{
  "n_layer": 14,
  "d_model": 192,
  "n_head": 9,
  "n_kv_head": 9,
  "head_dim": 32,
  "d_mlp": 768,
  "vocab_size": 4096,
  "activation": "gelu",
  "norm": "layernorm",
  "norm_place": "post",
  "norm_eps": 1e-06,
  "positions": "learned",
  "qk_norm": false,
  "attn_scale": 0.177,
  "bias": "all",
  "tie_embeddings": true,
  "parallel_block": false,
  "init": "trunc",
  "init_std_qkv": 0.0869,
  "init_std_o": 0.0134,
  "init_std_up": 0.0869,
  "init_std_down": 0.00821,
  "init_mimetic": 0.5,
  "optimizer": "muon",
  "lr": 0.000815,
  "beta1": 0.95,
  "weight_decay": 0.18,
  "lr_head": 0.00703,
  "grad_clip": 1.0,
  "warmup_steps": 200,
  "schedule": "wsd",
  "decay_fraction": 0.726,
  "decay_shape": "linear",
  "final_lr_fraction": 0.0,
  "batch_tokens": 65536,
  "seq_len": 256,
  "doc_mask": true,
  "z_loss": 0.0001,
  "train_tokens": 464100000,
  "steps": 7082,
  "dataset": "wikipedia_en"
}
Each number is 128 + 32 x the weight over its row's rms, rounded and kept within 0 to 255. Layers, rows and columns count from 0. Numbers have three digits each. The size before them is the row's rms in percent of the matrix's.

# up: layer 9 MLP up, 768x192, rms 0.0908, rows 362-461, columns 128-191
# down: layer 9 MLP down (transposed), 768x192, rms 0.0552, rows 362-461, columns 128-191
up362 109:144121113159150065126134136101194129174144110099108069128148079165167172112082175070138144136129128176132167197085034083130162142142126182099140128157130093126132154183137061107144127145125052
down362 107:064150109155073127185172142105069137165103057146172172105145154147127172165168141103119130135127134188141098128181130138169171111160105172139104110040081119149156139151117154114093152152172104
up363 104:182151142099072166101153164178101164122100109118184131130146113135042118084153147121135094128071139143145115166115093134169094113118078130133135156090161143150155167087151082136071109135168125
down363 109:153090144106115150103107120124134116161178130082128141181135103139087124118106179129119107173127154212159147110132128104145162180094169127086120110185165140094062133134169133127164103108079090
up364 097:117116178200096173153184150144093101133096176170094156135162170158112104110175103166100163135108131142166166147166085071174175102149139147161125116144166110152077172129091139107147090124117071
down364 100:092088112058130130191140131163142110177138142132124142034079141085150171134065082130101100084118155166180155099121130160115117155124157170121128095112051113095085122127113140162137161197138179
up365 102:184135069074137122109123114124161116119118093143141102066080118111139157155174085107155145100168137157127095131061151064189101149142153110134140080138158175143141119139160154100124165137128144
down365 101:135178093186130103102144148162140130110101113145127104138121130140121136112123124118089169149109163149047155105095129126141135120116099154187092097087198153146149097113059092099163096201082089
up366 097:065145155148119132097111174104075134123098161132186099114158123081163144125139087096168064108094136114140134112113126124110094134094169136102102188133091118102148155136097094121104100111199085
down366 100:118152185121159174110139145111183141102146135134131201093134171138112158167089120054066126130144099126140117129160154139148109137146118138106036103090145120104157112162109098088176115168126152
up367 098:175209116153121157077147136079139077114141102143183138121148124137127071067106160173101157161112116126156154183114124165126095089118111147133105095093204123113151142105125131155149127120131106
down367 098:083092105145106122163139160119081189128149113060124160131107158073111145139133155093083107116122144207160098095140112105136118152162117098108134137136088119124098162148175095115113136081133150
up368 103:138114181068095139115094106138181136160145157177107140118104043143103151117175089132135119117131082139075124136101114115095102148109178117139134106105163100136131183152125097203114197118177143
down368 100:104154080084123095113124129167113137112113162101120130090162120095151169135172125070126118128088142198129168121152121115095091173117228159095113129134082169051164128137186185122139113080126019
up369 099:088128139191106111089136110092084079158135137108132146119078120142146165136123124160103147106077108127116122185097136083160116152090108136145149121067241113132204099142158132130160148090183139
down369 096:116106138114115103068146108125131123184125105151142100186131147152139064129181102135078143206109131138174199147173156075117150125133132100121172137088138202152134156089149098164090122098194122
up370 099:121120115146110152084185154155108150074190117087123099093168099093064105127153073118090143149063160178178133113124104152145157116064109125150133112065150110065173124165164111159103135145150107
down370 101:127133127135161125154151119144146140219102126154167146100099092121164144091110175185145081175142135120150122131122071143083142132136107131124153122119160126172130073159151152140122102149144170
up371 102:119094153153152103120105091144096119150107118137116087178112150175049117140111176146232127122105147105127171088117106137114180158159151153115121168163116061144126110145098125117097158095106166
down371 100:139103071079106149135196091163099099131143148143149151170142103060131106138116108174192096124079120143104092074116148124135091110174145144097132130128155100170112134162099045120131159168129147
up372 098:152120163072137102169137092142109083109116097110084160115192143122119104108056160166149089177167139114208127084147141172139185108110084176167134094109087095092121143131147081163049142099138135
down372 095:203133145119099111083151144198123141121124133085081116176109119080170124136140056065175127114152104137135142083090179118078109127125137137078123153151097141087179051179084141105139161120100093
up373 104:106071092121110153198171123123167078147110114133065104111100118175091129134132157099132064133135109148053118134109079154132177137182182115128104078121172172065109157155157104100147119116097205
down373 100:063147150145076122122094128134106103087094069154129132150166110127161110091112170129141119112074087150108120177112133166100172103062142146104145148160175112131069122140106196150150092118063125
up374 096:113091091122098087061124141111222174089111150173138147101143094149117117092138167130097147153120062114078159137120080102084149126121110101104115143130162102124100138129144201116179125154143100
down374 094:155138135174177193131164179126147110103072172130062082114165133102097093115098056141146016112174078183138139128141133189158136139106106127079107146112120131105176116136183147161159144117124135
up375 105:056094082126117175105119127171171112072078146148142102136125154164068080111177180106172064131104153120163148147069130095154059107193117122085114133113088137083120166178153123088131146092128085
down375 106:113119119131145149120165156153058107120186188076118148100203189071128131102196139218073120154154063190161127119174162140163099083118127117105108104104138155086127093150140164119147069116158098
up376 087:122086084120127204182159139070114161144142079145093110054128150133140142136065126150155143124094075140153130051166075191097119154110152151157091070091097146154160166122144130148172100101131129
down376 104:132085099103119159117137113159087106090180112139099137114172100103119112165133113114101148121083141134136124101089106118149167115168151152105196127095165115099088109195084090147088120197144115
up377 109:076144102139187146152108170126123100147110133131149092150166181111117070145172104123117165111157128034106167118141156053083164089144161131111135115082203123112131143130156138120113125179105112
down377 108:156091134122121145172150119163066166102148114089111090172157142115166123081107102138155107074092148167157129172160129117114103082143121136121145142165100152104160121107141119120128168078067109
up378 093:145090139116097140130117078113110152146092095145104088099171136190168152100133222112110123157133122166071124113108092168126118169170134112094082127116116159067100117087126084132149169100083114
down378 097:142163173101132169144078166083098128108149114181094113152103095101102181146158176184110131083089167109097118092198105083156177101107138110203116090124138079087114131100153109097124032076108119
up379 094:079182126157151132148108104119122113082170122134124191083121063187204117154135145086121142169120125107136071150097098117094058130148113158159139144154131157083071129147145144157160048164078130
down379 098:071146155132145119177108169097139172097066103201098123151101157132063075106120092164142138154129126074084159115159167123168151153136125106086084126091094119016109164148134185193169134117098206
up380 100:143122164150092077142142099144100143128134152144096059114121074124115152159126117105128110101109132130123148098111135105117108106088049135135169114122106162097117165109167138107101070112111108
down380 096:145117110151151189096116141146118137139154125079167075163171128134117188141197104149150190091104067096180124132042077149152108197142153116124096091143078151101094093133074178150109135106149089
up381 105:154149140140066138105114188143141090115162151173135116206149146175097135130148147176102141163169115134113135095116130198174131141115130140102140126149107128095151104144140167155061112106128109
down381 107:082175177178112136138122145124186137100131085118165139111155141155153105134115134110171136160122158099095176101157167061128141140150124080099152162133153140189131138165124164112136073143106139
up382 088:093147114115098128159113189139152109098134205116114149112135144092101135117081205112109150118121115143145101067173098117143096123142167112128109113096082096139069145100076101106163120115110080
down382 080:084140135114134118103176127129150137091155113112112148115109101063153111214177126129192122124131092140136133169091114134199170127132124113149134175053130129104198116173124110150104121137146174
up383 096:151079071140086084107171109121141135165133150185157162149097093133126179105113168189124154090180141141149135132114101121077163133090113127084143086114123071088143171100074091153099132121092148
down383 096:103095111161097113108155058133098160167149137192127107165142107139173150081103171086179135088174169144128097133119151147189143146135090164174148146106093224134099107129096117117170101141139165
up384 104:110100083169162136142058131153126127135184180107165138090140138178145127134163086128183162145132160097134075094064115099144175129099134119147107080183133066147183104146075191150145137140119152
down384 105:161175114169121149097173099140095088150144101127186117126117151209163174110151155188096113121122142092131102156149105135065105110120161138116147095122143114121191098114111092103118120200156151
up385 105:123142117126088146117099076127140180149169165112104117011122102163080114087218103090122180149145145128096186217120140100106131152095115159180112126102110141111148125154044172100163114093140138
down385 096:186115085156136139168149157151131087116164109113048139130107180122110112099169111102148143129147102147120113147072082094151131133132170110137153088122143132146143125140233163142075090129134123
up386 092:118160170144110166122113155118100179080163132152163099127142102100120149135148153142128106120116178111106079116129143125135065096055153103138155124107146145132174151132085174117196171147115092
down386 088:073168134108149098090138133160118137052139125075098144114116173143157179102193104110107125101127116140096166080088108073133193179177170138119117077134116130138090120158134207150136104066147117
up387 094:105115134133130117163186089097166115118118083092103114141133105127158097085100133179108118149083094121056128104148112133111078120141145191118087100113141102126174137142135164164129136163126124
down387 098:135121087175179148071111142099137173143178168172140099136062145124161149159129109137107121101117163103108109106120112108092125073112198158131186122082171122128136121142115120173170129124113116
up388 107:212179055095166160153189081145125082108111132124156073148170133148140126119166132086139101139079139160179094211128141142141130137103140126104068194139157130096121107137110077233126044083150165
down388 109:096141129117122168150095115134169171161123198118110160127127149136141150160155116151075075121104117127149121127150110130094089154110055115193116149157098102141178163102164157132093161139106103
up389 101:090129082116124093119132082156168167168131144156122159118157125157137140176110150127146140145131142143084112096214111110119157113212094142111116101135111148126128128103167106108059156148112120
down389 105:149113130155119130134129144078046158111137204076071114153106141127131200057130131148168159113128156122142166172125109124085121146088150167141103145124161099122128120112096138163163135135063139
up390 092:122083158111175124088132150168157109136100154144090159184110104161117116121112095164115124125082159178147178167162089153114106157094133104129050126117075169090110133125093133143134116133119112
down390 090:103062103087130111148128149132105134121133177189194164126120149110106097109105141138140120098178102131136118191149129175103166126164126187166179098080160117057144110117169130103122121123105156
up391 094:136110153086182161133096084129159147179138094149041107107085149146063124089130135152158142157087187152156127135097160152126126126136126146114104169135201102162119135141086130129141103051159160
down391 095:174120163139113120121126167158118165074147134101145151112080107062169162137120191089025116084139172061184134132192138141108127130089142092128110179076129140125144192126139131148160079137136145
up392 099:110107150135156115126130115126090142161142113101172159171111141126113131094121124150145134140138187079143102073090133115149183090089086119156189175123160056156083137128059091142161085200117039
down392 096:178061082122075117074109117137151176095121096150162125190173146172117181140099106222152113156095082139071117094114155141111157128129121161108128073163118146116186126137112147100108108117167184
up393 098:149107161132111103044124148177132178101191130128070145150111121107114152139115069170138124118096060165121147116116172151090155149131115149097134165148149087120118124104095143098131185183136166
down393 096:193130083117150181135120133149169098141127129106128124167146129141081124075128069095103132080111121119129104130169116198080136104091121116085198077127143131152104167149107147119121101179166129
up394 113:111123119119164087169152127062087123126140150103104122147128122099102032175170182100133143086127158164113076081156125096060144104167125134181126122099180205103142154152157148121100087112143162
down394 111:087199188120097117154110163142159136090108129165152194146134109138118109164088200169093097117142081106065128188144146118167139128156129168085192062191106114121121123161148171120157068120146127
up395 099:076069121077133154134157084097129133110205153134104090077130120116077193128181132126137200182102126171064145133099120175105165122150124152163083073134119071103146170128144103096126095123137109
down395 103:151149075156123118166103110153125140157109120153135142089167123044221162159035103116121121183167104105079094160179123134085120200111141138083181101130145124115090133090176132133078106076130165
up396 096:078143144180108108083212148095021129114147120054084098160145147134106164179149126132141116104131133168079103097144149139082203122156133160077096159106165119110126134141191112171182148156112116
down396 107:096173113106111117105095073125148078135097120074099092169151138127110116191114125150154145170098117077104111089107082095182104111150099092105114107160076168071087125119160122074153110107099136
up397 103:166139150145156130094133120207194102089112153166121135135142145145081125136155083155173191163176144085103103185077184158106097158155141158125137123096114132122152107159180130137112172176183074
down397 099:129090083123186129125145104110097110128134143160143117110149171131098142131144091119093171136109096133121134052120159154120149082146137137110198142075169129140094134160107112104118094142146107
up398 100:140200133140098167193140146150123125090148190110148151144101151130171103099168132120105081217175116161104158105189161133144164116157053131152141117153106141075121142048132120163093110096139110
down398 102:082097094067152168103146108097079047115137087108137144140124117114104080147189085144110120193148070083111150140143142153132137139138127188101119120101094085139121089147148086159130135176116120
up399 104:129033122101190095172099122134099097153173148117120119144131121143112066164108107114151122121069117082140067118130054103083170088125087147146131138139175143100179109169095132046123113125123161
down399 104:164187143148118136142111135135151122137086131092162108133145126113144110172139187136117200164064096107134097140084144158095128124156170114071125187095112126127130081129159093110147122096190142
up400 107:134102135146141098095135162116103130112154113141103115116109130145130122172131112132154148086132160178147088097102159136160103110172159141116127174110142121137118098140134094137119191120043110
down400 100:139105115155089149144195129117159132137146156152160111123079111105085119099091105131072165151073115103138126136113130120113158201141180174129141179123162102113103100138184137136123152180095111
up401 103:187116097124108108162148079105163125181153114175153149125179135103152106114119101169127165175119179110179189175116122085089095113115129106127118159124078160138120113103160127123162101119118104
down401 100:123140159143143115114153113105138092135112160071124101162151153095127098124148065096109069097115078085136145103140117110129099178118154188213089161129181136112106135153097104124086199152148115
up402 100:157109136167126152107119104081178157076106157124208172127123092153137133170097124194128140134172158119123121117085127128112130077093104065113113148135114074110161124131132093134113074074081152
down402 103:094110107158085066119095182159080110186079076125110103140103122051137116157086194134096060146154088086077131111116154125135182202134220124140155085114118127108130141174141094066119131168112089
up403 099:114083109155080134141128079131165105117144140119093158176145120067073140120147180111145087124127106130136160141079119154152117112118142047130073107120104127192133140119108135196114122149142170
down403 096:085148125131156069123149137156169163142119096149133168095159110141218142143167096089124126186128147132031130161112130043138117163147083147185159091152103107090152154116146185170099122149149131
up404 098:153129130097095172124114135113128068132151151071162130107178107175179076125137190121112188064094155113140221074139148100144151081153120099161151103167077054131162104119114113129116165134086119
down404 099:086120148082128141115117150104075117146179133116145040150161080074133162143128148103091150143148089140124131079119130138150161118112104126139154140107091085114169102108121114171168094115118144
up405 114:164100170137192091132107080124130138122153102183093094107163177169116182144115140091148110151189152136180104102121093144161108139164071172158074159179127184169124128138175126122117137110115134
down405 121:144084184153189150133099137123192125138149142098071064198164122097112151132152131085149093105134154117113126122129063094117130106184125109133118149149137134092154099170068130154141110127112155
up406 098:069075128103167126173083136121106150107141091162133137142149088186166157093088098127075091135091160073172107104161118118087114119188097123140128176165141134166144112066146126103124185121117199
down406 097:154130174092117105147128126119139103086113121135158141104170153120063159099101138158101134131136115150074157103115140142034092121127129078098133104109113114182147117115198104160110085102110162
up407 095:116098114109115091143182107125165093136169151105180106141139088113074123068095166187090102140080140136122149131140081152126144060137074161123136119126131122215153111107124088120141094124099093
down407 096:125094185115126074169182076117131147100086122115078120136103159096108156178160132141063083073095092118163112127128140112138153173136113125103125069100109129091139101142150105105041088131219105
up408 103:123127099091091147146120193126160125081162102125150117090168139085084115116108170150102116113105062063145151121141147125121124108082156147136130157190125133126110165142126131079089162102135132
down408 104:059142169166141131163137136126106147155221113163106095142134148162138121049090083149091072118200116182177129149125068088124161159123142167124123161139078130113168144092138109115181096104136160
up409 093:098106102166058167163067107188136103104130094187155126130137123100168088122089173165164170131113110172157128191148099144100071077152136186140070122135104094111135132115120102126115138114097102
down409 101:150104164109117110091084100175133150131150143095098131079142135129132161150173084130189163165116135064119040112162208147079156151110130093108184133109099132132089097174119102131152157128168109
up410 099:120091124132136043121133111147122105089140182146105096128132127087125117123107099097136163176146155085162179178106157179173166129121177179072035131149086185091148099162157102132151128127115141
down410 099:178120155152137125093134128158128177112148134083120110031158118162106123140172121145098061173180153094155129109089171129186115104095167115144124139139155144147079152115131090190072108124054158
up411 109:126097130178114095109097123123133103128136143135106130136076154132136099157148154113079114162125129131150150160216132100103077085139219115072126073107131120165143148091102123120161132159120079
down411 106:119101105172078162140129125142090098109151087163106060131126133129127130132123051113140194085125116132125127132144088095074162135112094179188133131109132117150108065086149139142146178056109171
up412 091:119130146144147161126180154092140124050151155095115144116076105132139103118151139059091089113077126056136172125036115114095118123119153179114121099122148170149076109121149121151116098140155116
down412 088:110095108130109086073106149105134158170084109123149139136084125174151091111170111136124095131166144137142134155195162125157113144161162144117145111131140099064130114098101132144079099108132106
up413 098:114105106098189162113074147174140166100072160070168104124131118144121114116165088149146098106123175154138073102110091143171087146048104128127159161107166158153118136111167121096104157168090174
down413 104:135100135112086144100069138160129080136097136119126110098074176132179162192129152060067146122138135160158153140189110146179118111122125138116138129129074121161136118107068152119062115083105064
up414 099:128132100095058125100098143122122151186127146143087094109167135105137115130101135140121151115164115097102125113102104108115086148119078129119112139102142109110109143092129167193103107119132205
down414 107:142106087140083148105088115122110045105131146187120170119209151177087142177132124177092120101131151127139124170131155132116121200156107122059115099153138088124069169141094156084125154095131086
up415 100:165141115111102176080115187159141097126106149129134100139134061132152152144123069150114079096187122084157117120170157114145090127174103118122124124170085102096142164160121121087117165164090077
down415 087:117138093135171112152108110121157120148143173155122174131113102103185143143150102090137097136137085083148158095155164160107128164099032136096111155107147118163112109136132123116185029118159155
up416 098:070093155149126144084065092162064134113153172133135114150100112170118141093154201181164099172159192148167121182116102179126084144096150157155169127137086123180124118149134073128160179127143133
down416 100:119188103065139127124138189148122136134084125205150152129105126148117129135119147131108173084146150135073124059092095093130118140051150158149149148098095116106137114166169104162074119115135107
up417 108:163117153186107157130145144164112123160122102135105068164126151136129097122161145110121060139109084085135125147157168132131166129091124153142159105138141103071163179143109134199118130115127126
down417 110:165133148155139152060191131122119166093112097076167144169203165164130177119119099120139056176078082125119132068117141137087084138118175107128089129157143129109126118111153144100135134102088136
up418 108:110106111121171167095124087162124052084159147136093156161057145111062141098181109135111140126203151123100128105129145149066173099156122107142099101142083118200129130102196154113174143138107149
down418 102:157089121097133108207105158126118076112161091181142138136148101093162147133120084131122136122099082132140124168160128092143148191154144102154161134131107108089118095074094106137118110099073139
up419 095:104141082094102165122080143102091114131117121125168155121136104135169131151154117128130139092132166060162152135076129111123135101056129142088118159195145133152086148143109115117135192085166189
down419 098:069096105134110103093095094145177095063139172126166079164155118161151094138099136165112114097173136112085171111131098159087153149129114132144119143081158108132085093126118118090095142141147137
up420 110:151203094162091108176155107109121145107106077146121147114116152157125092130148113095049087100087137138197166137091122124207053121109094157099098134143179166136170090160149162147097186137093157
down420 101:144116125098134120119118119171109149106109163152182147184047129121152185161141121114126155124124166139124177132195150164112154063071108150106045113162147103115210173137092096110100107072101094
up421 108:166099125149157091071141107153178137135128149151111095127119119110127119069152149063151160182185098110145115052106100112138136100136090119135131131091105117189164123121086130128107103147109141
down421 100:152140061236137103120175100169087146164115132110191122109147134095130134150109105168138156104164134134119187144159107044121145112106081144145182154085180120119120132107091102145124138098179089
up422 105:151095132143074164167168129134074139166098091086182191164132099122098165143122102135181088118122108146138134084134079110109167069100154177161082123093097117136117175169178110092195156110128122
down422 107:134150151082170099125091129122153111085159145141101099100079167177121100107118071111110119183164096142175162109101118216145077114132127152126150118105148157168146078197127142204075098135102183
up423 099:168152145104133148119127081062124097137129167082129117103094150139125107141177094166148096107112114104162117105095147169155169157174164151106135104118151100172125163127156101145172125102142143
down423 102:135142121170126157121059122131093129136089153110141089138082144135157117165142156119108113048134152090119185149184138115148144157127143202159161128133102177098144141176071064138104193188137133
up424 103:098106052054156136122201180093119123150136157175169111155153145109179135101047123103063134074066165127114153120151171118171101125153124136167150136076144088128096112148143106144122119152156110
down424 094:113121133128150106076122079172078141116108136116130068107113140094134154135125124119140090166143160162160129149152146096155112086138120098115057090094120107139168100171094181146169134106100127
up425 105:090128087132184129163129099179154157114133063129171131093117128139152110115151082152137136130113102120153136121126080164083072170098172126115108165102117132170108164147139122135166092094125075
down425 106:146115190065147175078083136223123143128200138141081145106145117069097116121175163113133135119052147144138102143117076163152069133141160105159081146131184110157082150085131194137064132208191118
up426 107:084066140138172078088122132073173175109153116155135150142137078086108174130124105134106137153113142132080192130087147074154160139110135156122121127128145153119090095179132166129152127122140118
down426 107:108172106082127145106137153187128146136129117108091106134124101098104105155159089170162089189085129147203121147138113153084110138151153131157150099111063145114138123136093146178065176147166157
up427 100:112134149171175123156090127133063056100171157070109124092141148127174160108102093100090152121144121161078100136046114166098159099148165144172102091123185183084130157121099117085145125127095133
down427 099:184122175112122079199156127139064087207117110129120131113111150153110161103122105100165183153121101129149184107112098164122100149071128113077153057084123094106134156066099134147178121175119110
up428 066:127096161139114156112125083076175121176113128119206125127194125136182106091144139109166170123096068109121101184098127073071122099142136157137087168119176072149160197152092127160137086172149182
down428 070:131093062172152106149123129054143088192091115100159148102092094113143130110138164131148152102079135113131137126110177149143093113098150132166177154141160154117107096096121103145112141087193087
up429 107:112178101080140108097143137065093124134100135161084055130115143121094146155095111188149130129110106123076123164137119121196126141132103083177067136099147118101127162108129137188125136110148133
down429 111:141136156102170069183131202104136198160154129120090109125141104170119128136060114054138130103110117181140113142086087089134125101084124106156108144159133114142079143146169143082116133118073112
up430 098:165101141117135144109180132096088157102161131132110168142172078160117088110088137165091066069130065146139093131147125068081123117073096112178098154143168148115179127144159099086139112123125092
down430 093:110130137106141136151187122164121140097117139121191161170107136110126126099109110124140164141099176111151070184147135068113109126103112121104179147117170086117073114131140138118119105119130161
up431 106:056074104121116141172107106094108106097089102132130111161174117072168095103108049148123124087153109134092107055113145166131116109092175067134126088126106116149074091153095110115139132133132129
down431 096:132047094101131096096088135119103097166094142075154127109092139100114107112153066101166144139172112144122147104057139154131186128111099170151109072115136145102091103142173138128140140126138163
up432 102:132105117116215092088104158111092100137080081191139088125163160090098051101104138169135143059146113184135141120149120111109157138113135168141143125121138131154129121129161165174101082132078116
down432 095:149155124099135132171149099149186114115146143077088136121130172106132119127118170115125143157182105149123152119108102130109131077140157110102146133101128139133133085196179149146122147137103109
up433 107:139116061093115138159178059118112136141100129129116120156066169117185108126070114184131135173137111131179149163085094133137098132099122127127124134116166134114154144106115125161173067181120139
down433 110:067120127139107148114142154088128200112129147107104151139102152181138117114139176100095125169145154157120117109109102120124058106152162151161103111148157139058046147151128165123115098142141162
up434 095:175176156142178129185160090138219144120157145105118168162149087163120115131121098163108133122154084084151195123108103142136088095103181106143144102158123187126161126128152077189090188126129120
down434 098:097134088141156118097128173168132155098129102150139128181136100132087149108163166088135103140079154166154114142119116134137180159129101117130126122112088127118108174136097177141151145152112178
up435 101:193119144103149132144127083106138137141148135111098118126072066132136125104086084155091081140157118211165174109122089105119103135119089200143109131133116166111053090099080131136120144131136202
down435 100:113132162105127118211135177108051104161089148093190114131141064102173145133041114135117068151125118084140133157115117156183096125134157169149121138175128093161211142124173155111145088146149132
up436 092:147128120159186123149142203099154124160136171090114099100122092105053116187097132099077120144122151179065093135117092180165102144158146158106122085145122122069070152125128120132089128145117096
down436 097:064095130141136151093127131111137134173137109171102170122121198151133180124115119153110109109113102047046161127162083127138085154117124138091108207150097150111138069123158138143139148096129154
up437 107:097119114094154165136115102116036152058201109150100118138129095107134126082113122137112147198186055173170169172185137171164146168100163153137123128170125119118090179070147125151149135118106086
down437 105:125085083136178140076107098128112149094132186113080070124100138148129091142129136110167144151123128156118077140118130105126186166099172154160152189110160153162119108165135084101166130162156096
up438 101:155109076169119129159162143135192136153157088146142170130140130105130139156141103161082125061196147149102145189135079159077203119155143102156182085117053108126132160149110163126182134097136072
down438 093:159142137093152128191140065109099106181097153147128143177189076128098145208174130134146140153126116154055130129086139097141091128105122151124158109084161123167124175097115166083146084160104091
up439 110:081177145171135117118099130135110138133117129128163155158109099093120127134069148125184135094119179104144098092120102144147114107091162182203107103121115187108170150133170147132132136101138094
down439 103:143094143096178130134187104063167164132163072111160134144068129134132179111151130131126158108087123170138125121123113184129136152143083095126155095093139085131175150126064111148178120149205088
up440 097:089097118072088138162132081130113111121092153129086186144151152139067114104125130169163139141105108108073161171111106159083153044153190187118157134114070114108133105068037094110156099114082150
down440 098:104134176130129045060128113127130177146104160118200133119158157090089180107151149154058144118163129133154092120092154108138119103115119102116180109139158156117110118191104149127077117101144143
up441 100:175096111110171167154120183167127160120144159186076132139112128152093146180119131121126054192137128141091120177138101181181075096103121113189189147066141122099158126149084146160156141156128131
down441 104:146131155200103103123103133169056164144116127126148141115071152109182160154079083167135107095112130138160128158114145201185150133198150136118138140154133167131116103125143100109098128088169095
up442 111:182165122094136091044149062163075142115172147150095161140180144136094126088083097102082102126149169147111090145099173094121125107106136142135105081131174115046135138145112110105142056108120134
down442 103:166068110129092101104118163136127152063183125144086130120090104127144111091191115142111100128093116128147131116107137136066086135101127148135151144121106117120174187142116092162183127128109142
up443 089:132103137167167119111063158159137111123119101164164120142168052193157193130119074130149126130098093173051143190112093136120135164135120159125116125152084111151136170126131164197140174086115100
down443 093:122162072126142117148058214085111101049193086137112143082127088164114161073129106126139098109024146091113174136147173110133146117127170170120135127108135115106110134233146127084132081129079050
up444 093:148106119146121107183124178129089167190102162136070109120122053194224150135095103136161094137122144154171108173102123118120145071141129117159141098158122169158105136078119123130091129197127182
down444 097:125136131086174136118098087163188148104116060134150079116173140084074160151101115168094127080164110134048104112145155123061135066125119092064147188144152101111166129111168093137148145094124174
up445 108:097111155168134118160124107185117104146123106136125110095161082212116149069086158122138187110147137158160103135124107152117137171146102120146090128070115159104087109119138135142157148117124120
down445 103:141133123150171122084166218077117124152139156137105101165150198118150139143068118135172114118118114087146123080102170129177101090149098135098104078147151110099163086153146144090081102152091152
up446 103:086122088145104153149108139137135081060127126090108071102093145105052106125132061096090074105118096096123117114099091121132135119105113136186119077133147136116175113088124188154168184133169126
down446 104:119161139103146129112167140075135164185136110115117131150152121139169166117107114052143121130113089166158188109124145169098109150106117171137125130129177132124159075167106142137145172176100079
up447 094:116125100098066124115101166133178174164167088097173160105113125180148124100126179125128172152159171118137083106160118104103126120169103166141131125148153124095131148133134128144100153113101120
down447 090:191141158102116105115143152123097119149094114123107062125083138171105072121117088037152172106108134135118161176074052125166100142084094148149155160082120116163108096112221110151144094142115138
up448 103:093160097170100166077126125153119150170147162072135164083172120140154161127102155084147119195151087175177056111144123132126157087086180126109151126116122172116117225100149114195084135148140173
down448 097:146109076075160124099077142164184170141132122108129103116087157175152130141142125122090153091106152099169134128164166160088144131159176118133160155118141119135128086146094144186146114124206101
up449 093:105138098135163107125075128091139050111132127148095084163142184111104089178139147113136177182137070176064088107059149160170155180155181173088135099155136120113130102193117084169110134117104179
down449 103:097120197095134167155126118071140133149077112158111139128127132143135182112115186105095066076076089136141102101162132127169159122120116080133103069055129128125161134126124190165146077127105086
up450 104:171185148096168150122111117145156118162188093126133146107130108141152088102168119114044120118088181134124148130147161129188117182094084125102226133083127118175107111184182114164159064181144159
down450 101:167130041069123165087131074166141064119195080101107106087163146162133137176091143140159153101139121146205135144139113119090106147124139152110131166175146078106100122072141130122123176161169081
up451 100:156151111088131136141179134123146094100172137099163144169136110115097104104098094134111068129147083124078117121158147104106137146104127167108106150136109149110062148154120165158084085145144167
down451 104:126156175059143159136129162083173118172110126100100138081115112152149085142150184154116121097142183097123137123145103103136144060105142136178127119101099135146169196119144156098148082135115089
up452 090:132147145115134132090164102144134202109167179164129136167110147189165137134113077116176123112086169065090133153104103146136111100032129078107071128162137130109101128153159186109112118111125113
down452 100:138136148105094152080102144119072134125155203153067112151157097167097178138081139171156126107113101151095112132144157152107131169136166147077123117123152149151134150108088129085141126121085103
up453 095:129143090152089174129128239147093077099130105161118147128138168133133115129118199065148095129111132088162129171112103069117153168111121121138068204168115115090082125150128167127142137092149104
down453 094:174089139129139137122153099140180167146141138149132124091069167130148152139108085132094136121120090111109118140128125161107135121122101163081128156106183139120080109133106149170151111113122084
up454 096:132073128138123153129139144070089101160169103111118145127162133149135117141139113165169124139082151154075181171151074122159112090148157127154146158169154108160139080140127147172172107163082149
down454 099:095102165129116113185072175120102134143135121124172120161109174121134110123136079105074096192108217151116107101147180099186133197150129130076165175081174137111072093186137109157113161129098134
up455 106:111091101149140139175157116092146105112139143179121127133174148066137077090163152102118142139086138134109134154126144177107179166079115174094133125098133100104151093123118156168183101161105088
down455 105:087170092123077158073100136121093198166132163107108136149117130153123178153113111065118141090110142127141148115140178163082145165132091111130127176061154136063099118148128125133175163156040095
up456 097:051127121183098222080102131131090134149149109163101132103174137145144109178082083113180133089114092090088104160118080133133117157116114113100154132080091150130129089148128091119114162091100153
down456 099:136109177070068091118099111135025121134140168114116140142105124129139153108151121125084083164151192139150128160128172146162085151093067101128141135089114219117125215081123067131105126099134095
up457 094:169084128126121200077138084174116132145129163119132092182111184090161144177119124107160098065081166115103124097106125153092133123160151091089098150136150090121112091122113064110179092158137119
down457 089:126108093161150103103177107109181134135134190046128142139133153106172111045165153084130148200167127104144112101033133139091126150132126192090111107154109160175070089123114140110096077163163048
up458 099:117159109192200136110143128103126177104151125135102153147080166125128109112114172081139036093119140122134102071160154144146135122191150156067100119139102139177143135191106125094095064135110100
down458 099:118170080141156192119152170091102188123063161127089045112187113169147121090159136164129106141151162170104186126131088103165112133148092166129110132158183070130124166072146112091135102118121127
up459 096:135142049087125094102193121144056125170085113136085161122080109077099087176143130109160132142116178166157164127187128167111135168135128137184134154116114136123166127125118108117179175129166151
down459 101:152175190153156123163142129191104169101205071184117151096156122139150100078120124148171079113108126113058125172100154141165144152150104138149129136152148099169116119129105157127094117137147121
up460 105:164115171092132158136164159111111087155166158125115187174126133102111116151107071121144138118145130131143205109116131152149128159175152130065128178088167092115125145123127128144117125117088186
down460 104:125148110098151101116118157152184100114114187093147118122115143169192123048136126177087125125159173163126103159181118113075084085064095140124145149188124125117137076132155133195104134073147139
up461 101:089141059176105111173130109121145146077115089131140146094086073164161149062136165141106138050127055115126164171153132125151133077120143116158081119144184177127147062101166157138128085184182129
down461 098:149116112127126125080127194084105103191123122082158131088127114132126125157132123088128116090130089162123080119210124146140103113120123172170130095073111122161109087176187131122183134203159089